{"norm_place": "pre", "norm_eps": 1e-06, "init_std_qkv": 0.0482, "init_std_up": 0.0482, "beta1": 0.93, "decay_fraction": 0.803}
Each number is 200 + 40 x the weight over its row's rms, rounded and kept within 0 to 999. Layers, rows and columns count from 0. The size before them is the row's rms in percent of the matrix's.

# down: layer 8 MLP down (transposed), 512x192, rms 0.0368, rows 41-51, columns 96-191
# gate: layer 8 MLP gate, 512x192, rms 0.109, rows 42-52, columns 96-191
# up: layer 8 MLP up, 512x192, rms 0.115, rows 42-52, columns 96-191
down41,107,149,211,219,233,205,218,157,182,254,147,251,251,219,215,248,145,192,215,140,162,191,138,284,177,227,187,211,133,204,222,180,234,174,159,171,197,263,213,118,171,201,197,212,231,197,326,153,264,197,278,168,180,156,121,293,212,249,192,174,189,181,218,190,183,215,238,200,198,198,260,162,208,164,173,241,258,227,189,225,169,194,249,170,227,207,116,180,134,160,253,177,224,241,248,243,192
gate42,110,297,153,138,256,207,133,252,218,246,218,254,240,159,104,174,166,168,182,203,241,221,178,220,196,166,186,176,176,199,159,86,179,300,261,203,206,214,212,177,242,233,214,168,288,192,201,165,232,240,141,206,232,204,229,241,178,269,160,158,238,196,187,183,182,232,199,159,208,175,208,205,165,236,164,171,195,174,172,204,224,182,244,160,141,195,198,80,253,145,248,199,215,188,203,209,242
up42,100,238,248,188,197,90,207,121,229,128,219,201,265,231,191,183,314,252,207,196,217,100,204,252,209,198,221,207,171,102,201,223,176,203,184,197,238,151,240,245,163,240,196,203,106,163,194,213,191,226,232,150,227,195,200,175,291,126,172,190,225,184,158,209,226,211,212,171,130,207,159,221,242,179,259,228,314,241,256,193,209,160,187,259,283,161,228,211,149,159,137,132,213,230,149,234,185
down42,103,170,243,92,213,207,120,218,195,271,236,209,262,153,184,276,204,183,191,173,203,220,202,222,160,193,162,197,228,173,178,153,109,294,211,203,184,188,206,127,200,196,97,162,239,212,189,196,278,169,134,160,271,228,255,151,192,250,302,222,206,218,215,222,159,241,188,263,188,179,251,141,222,123,174,222,208,192,142,199,269,205,243,140,199,109,286,231,228,122,188,165,163,169,185,209,228
gate43,089,267,195,158,209,188,134,275,214,257,161,187,185,200,185,253,236,191,256,211,109,112,235,232,194,127,267,245,227,207,181,214,207,204,252,217,225,185,193,217,229,234,181,204,321,246,209,143,240,197,158,171,225,160,182,238,221,217,130,184,163,291,230,177,208,162,220,228,236,169,161,188,129,219,141,273,152,202,234,229,129,226,175,237,181,245,216,187,176,170,118,275,150,183,179,166,224
up43,100,180,220,214,158,166,158,224,172,151,186,202,200,172,250,222,209,237,184,259,162,237,139,136,200,263,261,274,206,202,237,220,250,234,133,184,192,164,207,154,177,227,209,174,156,249,263,231,196,170,268,224,279,232,220,177,213,170,216,159,190,130,167,222,217,237,140,107,108,139,190,152,189,177,157,319,243,226,245,255,227,182,195,223,228,247,174,170,176,214,139,153,208,195,201,207,218
down43,099,188,135,152,289,207,194,177,199,207,222,308,215,197,185,192,189,200,193,202,153,177,245,197,175,211,224,119,202,232,209,252,166,193,135,171,279,222,122,236,165,229,236,174,200,306,208,159,204,269,253,156,162,247,244,262,165,171,146,194,282,216,223,154,190,191,174,194,248,159,214,249,213,257,137,154,165,165,189,267,182,157,194,239,148,241,253,164,235,165,140,279,212,195,198,222,142
gate44,079,187,272,137,212,142,227,200,259,161,141,171,206,215,158,227,225,221,187,196,187,183,217,201,179,172,178,139,237,215,149,220,195,214,194,151,230,197,194,224,231,163,206,237,221,216,279,191,176,148,151,214,231,234,225,178,219,212,199,153,86,168,114,250,280,208,179,209,212,180,243,161,210,243,178,216,206,165,204,169,205,155,271,214,130,222,276,178,228,224,231,220,144,184,225,169,191
up44,085,283,118,250,158,226,147,181,226,223,136,174,187,115,211,169,170,186,247,230,202,284,160,95,171,210,170,245,232,204,191,180,244,182,207,218,188,243,188,183,184,206,175,171,274,219,186,165,226,210,144,190,168,172,159,199,162,263,252,153,176,244,246,79,173,241,253,207,279,174,228,184,242,203,250,138,182,294,202,263,223,247,173,259,243,208,184,214,237,206,174,199,240,216,238,213,218
down44,078,206,256,219,266,236,176,233,170,194,194,192,190,259,242,153,204,128,192,189,161,215,221,211,249,194,165,186,194,265,197,205,208,130,192,253,188,221,198,313,259,141,155,236,112,129,149,192,147,155,223,168,280,165,304,204,273,209,220,220,218,193,206,275,202,217,193,268,155,225,234,204,174,200,144,166,265,158,186,130,160,141,184,193,156,158,225,231,146,193,142,183,185,183,118,157,183
gate45,106,213,182,228,236,216,203,203,273,200,244,164,222,217,239,132,279,186,214,187,234,173,180,135,265,219,253,162,205,207,177,172,171,301,163,249,220,228,137,294,144,200,135,202,160,248,201,202,195,236,176,192,212,174,241,216,147,246,124,247,198,208,161,143,145,166,193,223,140,184,157,174,207,192,192,189,279,218,237,205,231,179,125,224,100,177,211,168,186,286,215,201,198,246,197,199,257
up45,105,218,238,231,188,137,189,153,167,159,193,134,189,156,249,173,138,125,203,251,236,194,198,140,271,208,156,221,246,216,226,184,213,207,260,220,217,243,243,187,227,194,186,195,143,228,208,186,256,224,254,197,167,182,222,181,213,158,248,162,222,159,188,222,208,108,168,293,200,184,226,146,172,238,188,151,234,205,191,210,145,148,186,137,190,187,163,195,152,199,127,202,190,135,147,207,152
down45,105,243,137,212,267,193,205,215,201,233,206,196,178,169,171,233,191,238,194,197,166,190,192,256,220,165,182,270,174,178,158,117,174,234,180,237,244,189,193,208,163,266,232,232,145,232,179,286,222,250,190,164,191,176,225,182,237,236,184,178,231,152,208,159,209,217,168,131,213,316,157,76,170,177,232,227,211,198,142,219,250,166,242,207,239,149,165,122,183,243,161,123,180,183,170,202,208
gate46,098,256,205,158,232,163,157,166,177,167,198,253,188,202,250,226,214,235,173,201,151,190,137,195,225,230,199,158,181,124,258,181,255,261,195,189,244,215,240,200,242,155,213,205,228,195,188,175,165,150,209,272,203,207,197,147,153,201,181,154,156,189,245,185,263,189,170,214,118,214,207,235,160,261,187,191,216,209,173,168,289,214,223,176,238,209,186,215,233,179,206,238,174,104,269,242,183
up46,107,210,245,138,191,274,215,235,177,259,265,191,201,195,132,214,188,180,206,224,178,209,166,148,251,246,184,177,223,178,196,212,241,212,230,248,201,133,180,183,140,246,132,224,281,147,217,231,139,169,205,151,242,163,156,249,185,232,133,204,182,244,221,169,258,232,197,232,207,176,240,175,180,180,157,222,199,217,174,84,225,204,232,174,216,161,206,183,197,212,273,190,206,176,167,257,209
down46,103,188,190,229,247,174,238,179,188,238,220,169,245,229,270,188,175,232,204,169,222,227,233,184,184,192,185,200,245,209,237,204,127,258,176,219,166,221,169,184,195,141,220,328,163,234,201,214,250,231,221,205,262,210,207,173,146,197,229,185,224,259,288,213,249,117,242,178,214,208,232,151,158,256,260,180,150,178,157,204,238,92,205,205,269,217,119,195,178,182,121,181,213,205,135,167,255
gate47,100,171,218,180,199,186,155,163,241,138,168,266,225,249,163,171,243,171,275,249,264,164,211,242,155,206,178,229,214,224,205,218,219,209,178,218,250,123,200,210,184,151,223,153,263,114,123,222,163,173,228,255,209,204,255,240,149,194,173,254,208,199,189,138,205,113,186,223,105,181,201,182,257,208,253,137,189,210,214,182,269,170,240,159,196,178,185,179,181,161,141,207,193,277,212,190,174
up47,099,171,307,214,250,161,196,227,198,156,246,231,171,153,202,174,265,205,196,237,157,276,178,229,263,258,208,235,203,185,204,237,105,238,201,266,168,167,156,160,295,169,201,191,116,135,172,244,235,193,239,197,177,180,240,189,204,241,144,226,243,191,157,235,187,174,243,182,82,201,226,214,196,140,220,182,262,240,194,248,188,280,173,220,252,221,223,216,248,152,189,183,162,149,171,198,271
down47,105,223,229,162,276,283,225,186,243,154,202,231,201,207,180,112,223,185,260,230,252,174,243,210,176,120,181,215,220,239,166,190,199,181,180,133,197,189,196,196,187,260,162,158,302,201,192,270,191,219,169,245,158,268,117,250,171,195,181,189,215,223,210,182,201,180,161,182,193,203,183,175,202,219,245,217,145,118,152,171,212,213,214,192,105,148,146,183,107,171,195,209,248,211,185,221,173
gate48,090,165,158,202,203,259,205,141,149,194,190,206,220,146,180,239,261,248,219,203,177,255,200,192,178,156,243,162,184,250,217,195,143,192,167,212,168,133,227,205,255,164,221,127,225,146,209,250,164,236,117,261,136,189,141,248,93,234,210,199,193,194,213,185,195,177,188,145,190,214,241,143,255,179,185,160,120,226,195,226,214,160,215,204,189,226,179,151,244,202,239,197,182,285,188,243,169
up48,088,216,246,251,174,196,145,251,178,218,240,176,202,159,213,199,225,215,144,237,182,249,235,209,245,219,189,236,313,179,260,157,176,215,192,255,214,173,230,250,222,178,208,267,137,115,142,191,169,198,233,162,181,253,218,192,248,164,215,198,213,148,200,171,258,265,191,183,233,157,118,181,235,223,187,214,274,159,81,208,281,204,163,234,230,244,202,198,242,195,223,246,234,185,240,229,207
down48,093,234,181,199,204,173,276,203,203,227,251,140,256,268,192,243,177,220,197,274,202,189,219,213,216,129,242,177,125,183,170,328,197,203,192,302,233,228,217,279,133,165,136,223,255,231,200,142,273,173,152,192,250,217,283,150,170,184,207,151,178,236,210,197,199,232,213,204,180,235,192,204,197,222,216,163,170,240,177,159,202,315,204,135,191,215,185,190,254,186,229,222,158,273,117,182,192
gate49,096,181,198,179,180,238,182,261,209,161,186,189,175,249,259,232,242,168,232,144,184,171,233,258,167,229,185,225,306,129,142,163,242,177,162,154,195,225,244,151,232,263,186,225,253,223,249,257,213,142,235,220,190,189,275,185,218,213,176,193,206,215,211,176,214,207,211,223,202,192,192,213,246,241,204,230,304,192,172,191,190,181,207,186,215,202,146,224,157,173,109,154,183,201,158,187,192
up49,103,262,124,246,215,155,161,227,207,185,179,207,236,221,227,198,156,190,186,278,197,198,124,191,203,145,226,135,140,235,131,233,212,203,190,178,248,169,197,156,160,182,163,192,189,204,155,245,156,209,165,145,115,224,197,262,239,306,189,222,200,150,194,241,196,231,178,224,186,164,226,313,223,202,270,179,120,220,161,156,276,213,213,265,177,97,228,220,230,286,178,192,176,197,176,235,186
down49,100,126,209,209,200,245,172,201,153,165,145,189,160,189,192,200,231,216,222,228,211,206,215,169,209,191,178,192,163,126,198,144,173,218,175,90,196,173,243,235,230,211,255,232,173,221,205,162,236,161,229,158,238,138,178,162,126,210,211,162,233,205,184,254,284,196,146,138,172,182,139,188,255,236,119,236,161,184,222,260,150,182,200,195,82,221,202,211,170,170,272,271,262,228,174,170,154
gate50,097,224,234,220,198,145,186,344,159,173,130,208,235,207,261,202,237,176,167,224,143,179,205,122,166,201,192,317,217,188,122,229,212,238,202,165,131,162,174,263,170,172,197,258,174,270,204,202,256,244,182,199,248,140,186,208,242,190,178,159,156,171,243,201,138,191,245,192,169,235,268,214,222,209,169,221,257,197,196,196,174,198,185,248,172,183,172,140,182,163,173,192,191,219,188,238,287
up50,100,264,168,199,217,228,191,290,203,201,150,212,157,225,221,213,238,185,120,223,163,169,108,109,218,162,221,211,153,150,207,209,236,242,207,185,160,199,238,250,217,221,217,230,171,223,276,231,160,174,184,181,132,202,230,197,118,206,183,274,189,245,165,197,197,197,193,186,184,210,170,170,241,273,160,164,144,244,212,259,216,249,179,264,247,210,197,76,189,224,160,273,212,173,146,172,110
down50,094,228,221,171,251,173,247,132,222,181,168,220,208,135,198,162,139,254,229,160,229,262,231,242,185,206,169,189,220,175,178,220,242,208,182,204,226,164,197,193,154,225,162,201,166,207,211,170,211,294,204,214,190,182,201,237,267,303,296,141,260,201,234,146,149,159,117,231,237,185,214,296,148,181,266,210,152,195,174,218,166,181,147,177,194,207,182,281,172,224,177,188,192,189,207,213,257
gate51,095,174,217,193,218,272,154,250,233,179,277,226,215,204,156,216,180,248,223,168,200,215,249,191,177,282,166,185,127,169,171,168,307,254,151,239,208,138,230,85,239,190,192,231,223,203,241,213,209,158,209,136,124,151,181,169,121,200,176,265,188,200,236,197,230,177,182,221,152,208,200,227,235,255,187,227,227,251,235,187,170,224,181,111,175,248,194,210,178,177,236,231,211,257,240,146,248
up51,099,118,159,275,200,166,191,169,167,183,167,168,212,309,233,204,225,250,230,235,156,241,248,159,219,180,241,194,197,163,184,165,177,187,245,147,204,254,259,187,198,184,99,128,149,241,183,245,228,231,112,221,135,198,140,175,166,180,188,256,228,253,160,191,166,209,178,245,270,194,203,234,240,185,211,170,156,195,197,222,199,252,211,202,178,290,209,164,207,185,133,193,204,210,183,177,283
down51,098,211,173,180,248,155,164,260,275,206,153,224,153,211,108,190,168,100,187,216,178,182,258,219,166,192,187,194,145,226,209,160,279,132,152,162,293,108,135,218,151,190,162,176,153,224,161,260,113,196,171,223,238,144,165,205,238,262,215,291,267,230,229,234,248,224,163,243,192,217,239,239,212,224,228,203,217,200,204,148,216,223,256,173,232,172,188,169,219,215,198,179,167,223,244,184,207
gate52,095,133,154,227,196,226,188,231,158,131,202,233,224,205,140,221,179,165,156,356,171,173,222,271,218,212,225,213,228,217,195,249,120,246,274,242,244,166,233,196,193,220,180,217,177,268,174,174,193,257,165,232,222,258,262,269,205,220,178,156,168,206,168,234,213,176,187,182,159,144,180,138,186,142,138,186,254,174,143,201,196,240,278,232,155,163,223,245,158,199,181,232,145,187,145,238,202
up52,095,159,184,206,181,197,223,233,172,162,156,199,232,223,188,196,250,181,178,203,194,159,206,186,248,191,145,235,222,215,192,228,154,213,165,277,196,194,211,268,210,126,184,237,177,243,165,86,169,259,187,223,156,256,284,233,288,246,230,174,149,194,224,251,258,136,157,196,175,243,248,179,213,221,185,200,221,155,251,240,181,223,219,226,172,276,190,231,177,235,158,186,223,217,199,262,116